Part of a small language model's weights: rotary positions, 6260 steps.
Each number is 128 + 32 x the weight over the matrix's rms, rounded and kept within 0 to 255. Layers, rows and columns count from 0. Numbers have three digits each.

# up: layer 3 MLP up, 1024x256, rms 0.127, rows 161-195, columns 128-255
# down: layer 3 MLP down (transposed), 1024x256, rms 0.115, rows 161-195, columns 128-255
# gate: layer 3 MLP gate, 1024x256, rms 0.125, rows 162-196, columns 128-255
up161:132138135139139159113147141122127078091137123087139140204124132169125068165151155152141118189147186109188170130134131129090129180121154105095139135179132099058139128150109139162109153172085178137138070140126133152134149159143165095155131110142074189125085149115063161142105125120110128142146143225125103186157155191203094113083134059093169153139117228196119144142108081127166141136163
down161:139123138149109150101140163134068137198125123053103102096143168138157129058117141108124083120136103077151146097169102132112089115150163076113136087185122118087117177115107100137138113119134136108126111094112128107110109113121090126097106124105110138132104080117084140172156170139105169169123143143080151147141082150192095031180169113124137176130111121194080097164126113107114120139183
gate162:084095136106138104159091129136194147079125198129141059118113154103191116115128122100098174107154123149112133099137153167131107095166105134115120165179152123120157133124137139163145082094121157116168151133142118175129173142154063108162204101074103126157096123100174089084153183142169067144082121136129137136194104104077156135182184147159154179130157134143100128118125122123158203147097
up162:139145138165128156169154138138145107128198099145104146059165155142163135114096093126144116152120155169162129134163138144120128118084083065120176180143131169153097095110102104162071112173150079162128106129163127106118089100098161159143171190170129086137150167120085096205177131132141177141099134118087116182153096171139091141092138110126166105169160093061120064107104161118190133094093
down162:064124174194148063087119100092174074133165148204133160150129141125131186106123144110145134151152128085075132164165117141124112177160124109121111104125168164135127116118168071107096108119097104056137127128112129079097092076145133143104158083153091114060092119102167107185159113078171110118192082133184112122148113095145086152147101085118104103111090138167107105110100170094117194135098
gate163:103129125127147162159190133120149105150101091115061104126156137111046103109162125133103149093188166124140129168109122187102125077149075148164170176176122130172133197108139151159125149075170111143101027138098124163140128181155111075135038160119089144133081097137129100112147073135164118183092101175104100139107119114100100152134107165127136134107082117174088103150146110155157087163170
up163:130175127100144113156111133085172113112118130128095100127143130100108115146187108135044092161154128170145141137147135111148133109195057119124116195146102103141146176110150154151170135097145158161099108112094127122155104130131099108127115110111125136125089127120107146109143118103156111165132070117130148156076125135078138158095138153113145153137144164158109093076084132137144066133162
down163:104158110155172190090126157078135128171148077130124148113124114140112135177146092130097146155116156159148189141108143077137130193083162116099123177095114089198181079135122120143156112130094170101073100075132108100106114158118124155152174137123160119074108116111105170144120147110105175090096142128140136072122203108136139149164098146110134123155133141177145112112117134142091121167109
gate164:139071092128100047156166116068146225126165148111197138125130120105115182123106175109109041119132108137145187080182136165163174096110134110082121096168108082154154083153065073103142135112104113115140128181139122088122093112084146135109097139107210104123179192131164123114086146129137086113082138180131155164079158103152151113069154112130072132066143126168065076130120130160110122158111
up164:132162099179157132077164118095120165126154142123115130122074175179174106140130120145151108070133119156163126100105093110151142100161112097079113079126135113155137087143180096144084114156166173143142068178138145141143156101168137141163151127223103224135144083108148095147148168111140114148177139095143124054112112054111082100117157116120133141142140106056160079097128092084142049110111
down164:061130124106139165115166058123133113147137109156098120092099199112204108102073135119090109100128123094112121095160085145145118089139123086116148101170130124142069101104106107157096123102189178124166129079161135108077150164184103086099112121146150196129113135133158087149126101079153119118093126135122090113122091125155140113135087120129095110159092115110162115054118101180116134101127
gate165:147123124086141125155128119179112100131185104135129071115150178098101136112128140131187064169124121133179125134088161042119106138090118148112136156187209133106096048155100106095134126143166075152147101103126132132099154100152102142142157142115135074166129164154135133165140120105142136168144110117091101068115122161134159173100143193096077130139151103130130137135171093111091068107065
up165:150100110092143177132128129145132124096150113161154153112083162121082120125149145080182100139178135123140125106122118084152135098116145177145142124208130128107118074144169108094150152133175085143182050111114083161098150132134117164105188184101102082133151098120128130124148119112135054218152125121107107155087125118141133157112170170135119136158128115090152126061127088125119071066114
down165:095108141164127190192154113134094100114113172153129145097140041114140125122160148168103149143082077114075153157123086118095105164133080128142135093107129087103138117165125149124102139188166160136128107101165172143168054135175112179092142141118091165148135061113144104101135133143128144122121137108099073110163144137146134122149124071091111127162142136135089126136188166103144132193158
gate166:144092095170135128141117137128094148097120169092157119134109177078163120119109109186121118163161154113123112131102089119135096161120112183174098119154142177050168088135127103088144090098103179105169158137085188134114110189117168177189095145120145113148070113147179119112137159104177117119115132113135190090118177099162094125144168082141168157121089108136181142088163136104130090123126
up166:141079163091099158168078089110146091082140092160116139101182142144195098059094102105075125105200161093131085099076137124144074146151080173151127120070131104118155116099105169118142099146104168165184063133105116113137141152111153130180092185121104099131091104086131106106201131108121174231095088135084159147125149094142148154151131099135088178131087153135136129121157125104140099141103
down166:185093108098160118117191177202105159146136129088197176125132114127141090151134080110133158146090108204103094114102126101106150074078140133149132125086152121189131174149116146094140085111094095162102155107090115119116152165128124086144133145074066121139107193132086118080105164213130160137115113089157110074114118088116180143147134120149020120118143086132193090073130144129054144073130
gate167:219079140166108079102133167127091175151129200158074144139092124112136150078113149139109082073135150142142123167145096121091210167124079098152122141107111080170126151157141132117131099087114096149083079136085121172174179135128087133147086119154106152137148111152136162133119091137131191108128116152161116078193119087127111091128087094099096108127127129133165156182174127183120146152127
up167:160055123104089168059176118152108151112160163060123116163148177173152160177135127139117211108156138136112146151134147139120105168112109186163105124121100126194126035137112150067114183164168128096159104150162112084134164150146137114093097108146125113085123167147134102142093166150151130096140123137089147085109110174144140134139105129136163099145102173141124148116170133090120118145129
down167:087152152181106109118164103150128199170172116117151157071206093131106155067092085138087121176115113107140127120130064128105110105130116088150140208105144106125086157155157155148111155125051160145119131092066142165063152133130121163171080076175124090118128119072090099077113138154099061169175099139091113092107139127162118127138102158147103103106183100156100148117108143137103130085092
gate168:070145147174150163112082109140094094123166174152101098137065139125157110093123094162147148045116162138067107065094098090098097038111188185116096145148112120173081085154149115133119163154192139083166165137213105113116161076160150157189122150092116100077117154122133086149136090143121200123137166128107171097176163159103166104090102093148164104093151107211108135083121139151123089134112
up168:038076168091146155144146137116080128132136139145138124114137191114116128142091167102096146089083111118192116085150153168150110142105096130142124173050208126129129149133082137110160119135203167109089140127108135162080096159116152156154097143160163121192195122166121106103106154039155131134107185135141134111116131107140153105110097134083081164148106110082114120089101161130158148162129
down168:115092206158166096144111125119151132110125140124207172108123178173130133149177145192133114083158115113112138108155093093073105198133122134146073072148153081144100128158130159107139097134086127147134080120106104129137167044133174120150095114189065161095146142142067128109131132112101145153081192169095165184106175122105106071138145136140094057112117117176133073139132169153195079117100
gate169:149130142132105045076112113097122143142057125108130106140184065158127084150124073095107105045160152140094100143129177106106131117093143170098143116068121198166085132131092084072116158126146161126128139084101122153099100121137097159169172172134121135138148030165159112121102103102164120170146136143100071161153128112114063111076143128111150155119156125165097114122131130118125134115166
up169:115107132105126140110135164147134093130134113147167112120174138144123164190132148115116177160131106160152104163132111099168082151161143143153111117128126109128084141130152139148138059124167185102143161137191113170115108084139129088138125064191142156139102120115100189132155122150114122066183118121117152074160141167120082135155118134179113106144149094158086178165111118156165176120146
down169:160156103129140112128164138104108106136130115106109100083174128102088160090054127097184074072152090145109123116116091098114131144093092115139181105106108107127101116145066109173125171136110157124133138118113141114120157117120113158113143124105153097096156171185139125136106124168120144145084123125131172157102140120188104151169174088114098135123099070128094086130109148110135084118071
gate170:160134108155118197127171100075128166150127096118132108088173101127139138113112151151122136160114101146093129152106101096111078123123114116159118137103066116082154163141155102162181116187098095117105126140176126126098104144154090107131119131171128078151089217129151122138140127117122129137091119216184035148182174096090150114212159141160117165136131148113110126181146131136165165126130
up170:090140147112135070101089106149116089141142118109142108154124159092142111105126154098081154111156151081142105120108178180206145086133127163133099139160202162139084124115115184138041130116129157144169100131125129118174133106136216114118125093109150165139157073096084147102121144169123113117145150061080208113069118153179079147077163130099140128126110087137112144096153086144172101134106
down170:119164098139142086167162136121104120110128121134142093148100174131134139153153099110159135127144119138087101104111160159121097118159112169063128152161159121146159108145140097083155115129130151147124146104112133104133168140133165174044115143133144142091155148169131103155114153111131191155115104166128151163122047087087115124139143141144067200130153100111160148141127177083190101169141
gate171:112148110158153124136186121160098205170113097105122117157185128097155161090126131102117140130173156106177141123072148123117132175145183128108176141106113120131130120149109077084114141102150075136172121084150146139143146101157157101191151124180144139117160137058144160111086120126153166133129156185068116140155146175096140135115185122184151173134098097145154057147115087141122116117147
up171:127151163169127148115145139149128130139089151170151124127104141142102120182096163084116121121113080122129094145122110168136157117128136142160141201120125090095163131115078114152088125136087107143059113132089125118149155145138157169091152107156116095130159149196160115179147082142117139152135146083104121095059094119111178142114122167135126114200137116111138090123129114098165103134082
down171:145185150143120170113136164142171121082068122126143136136113200190172094055154146146101125154108147108134158126074115099103082155130144121174146114073168126121134093119085128131079073080103120079124103127120137123103141138155093145121219146116113105125109168088125043113077161056118057115120199122134185135109162138172125191112182125151148069096138113115130156148113099107090125108127
gate172:131076111132141125146127129137115171092092134162102164119192134115139143089135092182169173116079152076111146093152146127125129146099151148104164120158168106142129159214144152115089100134065096117131106074140126100177133154092122153175093128157164230102139072120122085135138071157131096120135162137104097151124116147158182115112120153145126136084137189130143088094121125077159161198118
up172:097129120156128125131103147164088174155104137203101177141136070122085144170084095130190159079101129095117132097141142130118154125107161104100110122156200181127157157190199175144161118176066120107085126157156129119154143177087129138117142163149136116107126105094118089139140136106124122137153162184072131157126142119173148140094129121179135128145098200156138109106134180089098182120092
down172:155160162135145080083156131106183105133147141078157093155103127105103083127126144091051044183187134151134129157153097131125108128172119157144133110106092103128110069056082078115132129116124154171110154145098137128105125073161172088098140136122148114125127153146158183130093144157143177149067102127120118119126104102101111157184167120112121078140130087107072180101131175173138088100114
gate173:068110157160140133039086110164125087104153131142115118131082172165104143106156140146104115096098143187106104138137150099113087159144125191164161156205122145122118118134131098081155170139138118142111105128094140182178136100152156101157102132123202144109159128144122078128163075168100136055108172144154142132119146157071135160153104118069160138150109108115148130148121141137138131158097
up173:117100122136129109103189150112108061124094071093118156151146110111093126063171122150050093106138116171119121120140084126192165142116098132078160190142128149114113105146174176101131123100093117139136077090141114096108122109130109159163151164146158182102133093117095164166087130161189084092148099077197075131110137141154125065153167077162120081123153066073150073176141138092147148145097
down173:164059149174133088118138064102150073176163135091101130129119115113165124118176149087177127143107127154127088166124144084127111158127064124191092106158136163139130140175155111144126102131181151159130131121175043147178128157108141134138151086099155105147100132129121082114140121073126170071142131122110144093200080096059137153118121088074094082078156129207140137164129121131134153077122
gate174:080084138052119111171107158187059132157131090105101114106127062123110187059062183150172079161126127097148146123036143157121124084126118191144114152134190141120077173107156118131099093159086146170084140090114118156136054083101135121063140145148088112168120154207125091082149153112172090142086086135050118147193123095135091044112130079181114145097173136059175105095109138182116111117129
up174:159156085209063164138155122210050128155164200209105121140106084166116170128181131114168097094130109162098122043112110098124155078111154155113098084115146100172107123103123063194094122159124075110105088153052094124181119125133087157174106084122127166179139143126125108113156088108205132119131126124066131160157072136098150130104129122131149142145133186136077089149112125123134072171158
down174:149046174140101201142147160126069133095065158147146104126157116177177158165130149165101172107111124177136088166073114087181114086175170154155087079056138146129105114118136076180112139107128088186144085103119193105098112081085153143139088155166193114189153128129064125158173157091139090121164099134134091127112141178160145133129096110123064106134138094129110137058103080127133087119133
gate175:130137101162104133143104070126169136135148168116150144138114135125084148144193172074110113131127156118079124129105122087152137139126151205163153101130178217147112156143152125147164140135127147175115123142121178083120171116110141140151123125160172156108078212061157124149156133135159148124114166105145181159083102111058170190087144214116153082180124121110105140180109024151153189148146
up175:095059159155155138163120162178163071147114144094108094106137160152163130079106138110093119128117108132164137157125127116165148125154178079121130118062110092162152142083160076095117108080101096117090144147183094128105069092156130117107158114105157109202143098170120120162098066123113163118190132179140092123062154149111189109148112056199095140161114166175116096141146055090146185140123
down175:132134113140094101077177100066169106094136138166089085135118094036087130124123061149159118152159111102170134095186133148144035127061125081126111115143105106078129093170194172105091090103172215175095085173141063107127140114160099166105141180153128165099127154127142104152117183118153132081118097185129095097122104125134097124093085172116124164118153166123166122136181152166076139136077
gate176:129090061180110117129090118032136102122098144097132116155075065132132140174128141130061094137109145124167102038098170140173122125149122132104137121144174106102123158117123129111145130085093108129080129142133084087105123139161145125052130079126132113127158116150169148171149158157157106137101154145121098135082124127139098085146163085048103080138147104114134107093177157143151102161126
up176:112088121174109086127055092111132125126156147084175148105064120133156105135150111146123127134109127109099103088130137140162145105138139138109166124077161117122173135118118129109143158127103108141130143176154090119113095143151150117131099108093126072159196122094144103103115124121119056124137164132112152086073162145119134146143127121101109102144162086138137108150188127141121149105095
down176:151175096104133166129096125110090117130160142150138151146100105101174085161146121154090095140109125096185126058093127141147129171137125105074149127143183097076108108095159144178123064112154112129122137109099095142118111118127082152117084126081185123151166039156130109117090089141115088106158127112156100144055117143160159131127103105131123164098102110142159141143138108128097101185157
gate177:158073101077148119144125153097119087113146092137162119157100109110086147090089158153177095154103112190138082108163158139153174076157130082107093098124142105131082064042146146124157110148124083108108132130105112101094110128142142165104143062111099171107123101158131159074084094108130108133060122165128173125120100209114118143170123107157150145116128090116101131110127112118154150182125
up177:103108145120152109095127071156151105114118148126145099124132139093131075116093147134108119131127213095152133097122118117101161146143123159143165179143124137097147108159074109172067120113144177148104119118130125111094206134134109096113094064151132125174110143087113167127149143131148134186161147143111114101176117134138171141084155166116115101123108142153135104164112130090106184134081
down177:133164153135155141146126131162123139167072133147076149090135070121146148118050154143166077202194115134129057136080107197104170105129143151099121161149127144149133132146133117151179139054063032086140136149089142101127163072189166115086055175126141095151145091137147158139112105184161168134108115148077070144122131167142096143169095180163169137156108120118109103124140137119115138152114
gate178:133129125108082160120114150149135163116138101128132160095168110166097163165189103165118095154088129098117135138147159084078126187149127096126124149114130129134165113154159126132138093138093092088104105136164125155191144174150180111167138139131143146160133096126095187130129080107136108102104104081125160147187174127171126106178092124122091074072140139114080156148106182146124116093153
up178:135161177133126121115125166118042187090062144155181112113172154139096161133130154162149141182088122162117126121148168139097135144137129072134089101143139115076172103097126165144128124080153151125089097133146152127196096181162119147099142068138122163142139156160171164109121119143125133114170107075147143131116154143129089076123124116117140124134134130118118127116106119107106127053132
down178:107149162091169141105128092097175156046182144140164115138194168143125116108122127140133120124175092148142167079119129148118099116105198120118139129105104127049116088140112130117149123056173188146128079100161138126130129192162130139123154154116121142108117196140174151153150187133157128173144128128103105069111117120075095096152175165113138090117118081141164098078137102159089104138128
gate179:104115162116143102095142126195173078170147102111089140135153123117148110156167120143171124147181167100159150169094094173136176147120123144155096138137158104131161124133123156172133164116109139121136089128091147110094141109108092059139194156041118096112163132150164144090140136109122086062128098093086074131087072139089101135112158069086112120159109152098132128140190150113170061152113
up179:173162100148080087173161102125104122127141174097145117143127207168087178130055101158186125136115094122111134059136151135127098141117136111128158164116123130065118131124131136132078103133091186102109096122151125122103134143151168157067155130130117165156030110119158127093194137144106167144136116134123118109117136057123103139118164091105119116119140131053140131111144157106106165160119
down179:118154098133124067117158107159139067095129094154082134180101160118079133094107128145139113145123105123187179099146115122188144123124161168160095109111128075083114099095153142095089138055129106160137147146098121089139210162123129107161158133063142098077180170125176113162180148123178090139130098135112163140084128092140111107145077144120090153136109130082128168104141161164116154167141
gate180:148076114080089137157141085118151140086120090134137146076125103036102118128048087188159101086152126159112162113183083116111145164135138095134078149123104070115086109061113092167159158129112180132176154117146099140093111114181091192118132179142112156161142158114127108178113089130060159080132147141085102163154115101212140110126129095174128162127200105162124171109107148142098111131085
up180:088126138196126144136181154134150142090147098165137121046107074099129143109091123212129185109174140106096173144187153162138134117126161123138133140134119127098153127104058090148249138153182132172109139083102105101093096136124116169124106151166083170180132111138097131184136076171096159131191153192114121108146084110193093179071197053158152199177143078138083162086132088139118088139134
down180:107116109114115222134115096090129147146161086122153157095084126110146165151072164098126143190116197130064134107170094155165101137106181153132117114155141092114117137153116100152176154093153137141101119094146096082124144155175106088165096100123133165161136095140102107165138086078139150138166187155136101104160094089116177115136152098095201143160067093108132134090169123180118164088138
gate181:136200110111193129155116057092183128078116146139188107151148110171135112113134118139139140148083134057120073101137087142123149172137116174166146073130146105162087195138088139096127150143113171094128156156141158134116123129126124073130090121129131114139131158139137111104146132085170090119128105126099107074153145179142147190154116180188122089145093084078140065104099145134087064128134
up181:070149144098185129093183100117114119086140102148204082149133160121147138043148173153127127089057175055135136164140118181125143150174118124096137111099090116145150122074149097092116090101097094123119133158104144129127128170076130124041064086180180102137124156186119115129125127135150090125136171126076137118103157126140106142116134104149098147194133090066139109096100068104094125084150
down181:130198133193110135223142091130163100091171149116132152078145111148128096144093130108126172164107102129093124092161099127114156174113184119056101105118151125144126116071100088140142140117112181110132059133122167079117147144105182229096125085121148073171113149093107154085173116142088109148179123150104110166188135130118140141113135092085096176110098135059127137151124149109183185158148
gate182:136157093141133123127095083127100136115141110137134122126080122147143109175154132104104134119143109086103078081127102114107112099115121147071136141223107119103130123187192111144154161149147145148157161095124103142080142127145102118110170104121214102156145124191132175129137155179093086128132062149133141196114161144114143109091158130107126143120138136131188105159115160140173154116149
up182:116147107098150123139210169156104165155157136116120095086149132145110118200114120102183160128092146167130154106095138080138154176165157214119124111163090113085109166110118110115148078159131141122142133159131097167135098136112138101124142167118133110112114131115087139162127163170127132124115168092114072088130181145138118138141145123142097099108151095175139145082116156111132072102135
down182:132141138119151124124111041164127105138085119115091119128117070148047092130085108127128161129139131134119130064096129157108135111181095100122128104105118071096167155070145100103191139093113117112149148101133118091108168146117120116132120162109118147051087075152194055070144131159125169164094195154036125110143145081108145134176136167093120113108089143153152121100099163125092102132075
gate183:155106161110128103161138190130153140134149066136116103144163118148149134100121133127134106164154106087083136115113081082109149075177154104038135174146116173146091086178108145056159109133139098149154144171129133176116100098136153069074127185145135093115190087102111137100163157121156096130152082110122114097103085103140132127079170095125123137124150096120186134093131130112146047140171
up183:165072145129105132146071105187074154147132115152110141118074203102165113099147112139093103166107118126118141118099117121090087151117110184141165144066119117135083101095198130127120147087123146119157094110145110154135134083056062104159109166074189110056160171115105108146160099136160111107155102138145164170108120108081173192127197104117110164090122122087095128114163079071125140106134
down183:121103121123147063136122161111129180098128146151100134159146154110101117146116086158223132146112171129141130145099119069128064147176157106078084097113138112117181151098106176175153050145118119104108086194144143120167137113146124123126153096150117151118164139129109149187107155086097132102075164154181121130115117118146174142157130101110139122138087161158093088176105050125144146148137
gate184:143077084186067133104085091119101085146090155141127193133119137114104120113135136190152187124100140142141117140153131110085088113101102134091142111136119151128080147108137146122169161087153128155088115175143118096206124060123122146139090133097163149172153169187051108131091163158125160141136160088147169112139132106108103096194118146133133101134083155076104156153069123059125152103112
up184:143160124119146162145148127172161139108152102104149149127162122132162140088118099134055109121169144158092102124150134186173097123110070153150107135096164131120159123119170140121120100101157059131128111090100176109121122096194099113118098138115175077099115123175149149131150141122113090101068128161135059108127136145134134136182103115099103135139200136143119124158152106069143059110100
down184:077161110095109087131149127123136076162127139100108097172074075112104174098152161141099114141114136150153105087144087085159156141055077065178095147144097102129114113116129090108100104089115170086127163139122101108159142140083137178149071129170125200116170095186145149123056131109156175174128137157151194063164212114115109168150165163099130114123098111109089137093076139153101128113159
gate185:156134112137148107163124141201170122124076151132160135112117153152136150135096111118074144131114155065128197105136080142105138124133096105158108091165134145086150127106103125138086195098124118157137129155154092106148099144123123113136144169082084135145145181084171139134197117100144129082149133194143154154180133099127139116140133109192154155114163118080162110175087189140168084162111
up185:126128140158120172161144100151151138117116180133148124074122097151096169090152126132150209131193147058111109166117125148129095159080127138133105100152060065078103087149110094133123197141063086181125186142148140182105138192129133185159114132115099109121145142155126149102154120086153128131073146161098148115092115200147129146150110157134134099173113113132176101128140121107162137135053
down185:118116049109082127076088088163152101119095164132106083070107133114148106150142092119157143071150163169171134087120157136124131126080129178085138185148151071151077116140108133094135175114107120158139149137105109092187133128238122084102158169103133117054140140105156187108104095176142112072141140144162125124111137189147089186121108117165157121153100185084202072129090151099110104161132
gate186:105130045116104126109144132154120175065155143116125106125038151098130124155123156157121082176126113142136122124078165128121078169147113063159092173137165107061132083102150132115148151144160150100130137185167089146102053087109172090182129168150139193115107107097121077157182140077120143132166138100116154127157125171154157086160148206140082108196143152127196062117113116189145096136183
up186:180209113091127208158103167177097107169116162118162144116180117162110132144143191147144128146102130122081106214137150126099118156107148064125158122134158124179104150125133150134126071197181191100075199179130170247095151154142115149156100117148174120114078159118141128166116144072147125115195090094119133202098049111131132123127154116138129137138113064151052171150147175074105101074106
down186:107092149104174162120145131146120117133157076124091156117211167140130149120072084097137168110135168183161117146138093125109155123130091194126096083199152083165163186135157135109135108091131079167151087171133142012142101136141168127143133159139097081157128161134152134110096140198088050153146161182126132164165140153118172125103100080184110122093164182104141096171116157102133114142166
gate187:100135111146133090079198120148175119091166065144146103139096106053165137140143125147132131120067132192084126027164176105128124164183178197139125127121132122037151051180131090151165163195111118112126124092149100121128123137154138149102150179154120119128158096133120121128149081177165072116088152139116139071123166145067105083119174157138086060139192139122146157170107168172087117161081
up187:049105107149153107134071113117156147158150105153150148130120126179163148118133088088116105117150144084118164116113095161115177152140182139138122108128141123121168161096100145127154161078101101124109073167093140107171088098209101156098109163111165101161085149092099158107195096075104151160105113174103129105157118142057200093145134194136151150180112164148138023141137060170112183128160
down187:103123076107105098141175123080132134132128201118106082171118167104099063144166163144144115145123082034118133132167138121111129048122163176101115163153144134114108122108180185120155134110133142173112129126080160187182138126128151112108159174107145198136116174142132111163109178127125137146149095131172125157179089119145102108198167104108116176133114095118103159111159106153166106123086
gate188:116115126129088149146132109159141116115139095127119127110166054170170113172144112102156170100132153062116098198159186138152203112143139082122083070141105133147179194121118160130121112070094126178060070169123111165116095144152135134168100153150082158117116121137132107129117130116099189107080150131149085124121137086070102078117125106141104165115137107109118100075096172131116156147109
up188:134135125089091168177189115138117114074060135079077088180123113082094120135166064094103151112191116096110142098137124174159141140188162070146104143159141159101134091127112131117126110130123118129054124128124157167121105140105114152156121155089113133098082101102129102104124138064159157073085132147108127114099147075108152145063134155138100082202104100134129117181119136183133143134065
down188:170093108137133189186075173138124118086061094136173144183111112130128118099109137119111117182086134177091160165136116092090131132110114171138125087127141111147128122132137104151120134116128133170156156135174111117158120046101122092157146101139153108159089178163123177131122134083130086116131182120127115106092124161085125139164113133163072136149107126120197164131137116115145147160110
gate189:170128183073139078132124106111164071144154157102163122061136148162124128126094173087130095154129079118147145156100051066122138157154082168114114145097122104096150144138110128124133160147146163212084167164120134154121083130158091079086168153097169150162103105056125129182140154150139134093106139143089136110059110103075117163075106160192154169121196119119142089179108145102164113077159
up189:098132114055108181098164141099150182096184123176122084111128140097080116129150129083139089108129097133137114164118119122113176098088101099120102159150182095094129125142148091153163138175090127106093110174158143122184174196122136067143095126114119142135145122118108121158169160128104187101144181096115168175155123095150149128163123127150087142112097143137165111165155097118104138082165
down189:155137097087126106151126148167119093075112079185123140118090116067149168110182096160131083116128144110132164146109125159157158131133144136065108138141125168086058102097142147138120115176109133053118140135097148144167122139134160085129095128119080131046111115188113098054135099098161156176122157129121129162055103104047144149088084109110118087141096169162163059125127133157099124117104
gate190:135102054137072097130109146088068185144109143152137118128121133089163104092161116085116168134187090115114103120089146170167140119122164110167082108124153104172095121173153139078174095120137139128139101105171151089115146130116108074176134134113125149151151063117140107111069145138081108128108156098125101216159136068171159166139199133070134133119132084143174131142112158180099095151125
up190:139148166141156219172079121147162090096128147160102111141131126134076145116128184127156106081086111144136165062150137110129172107150154174149155130148086128051130151112154134214097118050158091136149144203127089108167106094109180172083148101154088120117135134076107149105178153104123144167106114119142130136139115166095139065158078129159141128095176125110141128129118116110159128146127
down190:107065104127152128146112149171109055074132194148112110146166179093109178206113106106159112128101112131142094021107129144137094156155098057097067132081087193154123138182190118168138113127118124145082194115180198126103102104120093113120180107105180076097124168107174147124178115148133112145102130124187078089146138129094130156115177111182119177141085143197111110119150163100111114104145
gate191:103110096117130193129146222149073099129160122087119120110152152075204148122090142091212108153149114159120105163152081166154127193139132123092125070125126106186135147132082098101076125092173136143129098158110101091067108119125146117207174166059097161108071119123140126081141133119108080085087119153143139119112110141127132139143155101133173089105126130088128146111158155146162026082165
up191:049117128099153140118126143115159092148121152092161123140142122161102092181108100117173134183203165134139135078090108162144099115190165151166151082096161108199063121100131107115114144127174184176138138152163107127187192129147138112058114114100158131131203151123111121116127139141170194083127099129150127109085109127098105158136160101130166064161110118140103084165156116063094097109096
down191:137114078153139151108131171121041128115194149099130085097131155129150106116172148181175152166150103113103102146110158144137106106130136189099153153120137122141077075135109129187154129088063193100112124128072105125084124064139111101108108147133120091110061156140131111130122080121114100104121142170118147123108088077188080147157162090080176133083164052127069147144174151145118161118074
gate192:142105097163134143103123105113104086099092157128122143139142120172118143148104162156124107147074122094118125169128165160195141112162099098167151112122145116178077104111147115107095155090175099153190022142135138052172183121050072120126097126131137155076243118123089104129118118116132114133131165119136091076135080163147063137129147117198116115051174127114121206113096119058162103099133
up192:135159108153127109173120109150101147134128134078070149135149157163154111157130165109135111154128120170123150101170140157071170122085142132127070108095124173114127086109114147176179094140118213118128088157123147125111100120125162124109126187107106175144084172175130164109195136175133170109151191123075158163161157137054100192136124086110087117142110134139118115089119165114087139154136
down192:116063166084149118135177187128126140148111084161137192106098165152176205115183139182166093098158118101187166092189090145046177151108112112144192127124131141152133112128108097048179110121130083078118127169136195119052078091093138094131088179183125131134125079113111161090101130134115148138082136151185091107145165138119117150146107106139132131126116139108080178113119108130100139117126
gate193:158130125115171080082113120113144173100127132107125096135096120132149136213145118167168143177118130169140144147160157215113190101129101148162092073120111112129098131105160169129094109031152130149154162116136134093140126110147082110149096152132125114180142091132173123162078132113143064161047145137120137176112127147150077119194097171160126161147185077175112155108140064102135141121074
up193:189135064165137101131115090140128053137151088110135098160144111130114053160074111172150095175150172120087153143151131189175207133099104124132121130091108135139140115117127180185098149102159135098140117121223156123099183116077176117102130134100067147138135143102129117136117111117188117129106112086149071117149140138088112145183134135111102124183122140131088083133138087144132103124151
down193:186090141112123127131156124097147128117134100116145129081139192074116148106126125119102194150165173133142112166169144173141166121148082174210133120136156142126123101114138134173111126134131120164182166135092111129158083143117189145145112121145155119129121124090150121075099081117158083148135134133131093158139183150146134109145064136087102143202152099083119131132119107131127116071134
gate194:093095124150120107065110147138095103150121111080105121182123089121120212128123146203146068193142189102120137122128131123116161192148117118111135148109073157173087134126176092117098143118130134107119096164124129131092131140124135094181157118129116142148109121137190121097140109164115171099073140082142110101110127092176120124103137142115080093137162162079060180113152152174138083123110
up194:070138170101122148169120112183194106139149128095127089129153123181096163152127160196195157143140138140068084151153138123059107105115153131181197132175153116102162149165129135119130168089112130134196097090174175160139058141148082113171105128068127113110100083198067119104169133089105209176122125123142194127148068123107129111148086145084101173110183117163093166117095094137158132105144
down194:107149148124119217157100130215183205115102108129104112106073081100107144121179130146151144185159056139125126119147115114109122179158162102131122163108101190136117156089166135143185111146156112168147140133116143131146104120158177117095131111131155145085129110106124105133087110200131102182168168147137092120088116089089105105163151129130130108096053134137121145107059118116117122128126
gate195:137078101137134175175157120139171131172126070106125157093151099103122121100138097073146137120148189109128131083117113080075131105122118080136119173174163129169156141201147133063128153145164107131141149143129149114106128172079133099178168103173114139120116112152121136138111103142072160171085108129118131109093080070198086092109164080169138147138119081130163136081088116114155132212163
up195:119169102109133201094153154090102131150126144090128169078113089089141083095180109109117104128159122145134152126122170039154177060133080160112161178118097162132131081098079169129105121133141112110084148136129111116084099132136126130197071124154141126201087114105073146122105115098101113145097152138139167171105112144156082119180133133115184111154122112162062123103130117117143170176126
down195:124143112148170121178087165129068100081117218125140136116162125198151132094120172099088086111168104112152119108148154133134156182114091123087125088168122125111088108150098143187105048122057158069139074057058113122094143160091047109133150173138146170140121168151194064155156101157189049161105169132129180113142129092059152172094157100148151074114122116093142109142092133139114141118134
gate196:120099098095151058151150158160149092081122123139134158124112110160105115142098102206120110116101144195145097167115126106127145154110144141170179149140159158184113161112148092142089100139100151084142109115152127111091088115125163091141144133114158130141137119153112136148108115083153100123148140139075150214148145145209097166069122104147069111105150140165131115198158104115195152124113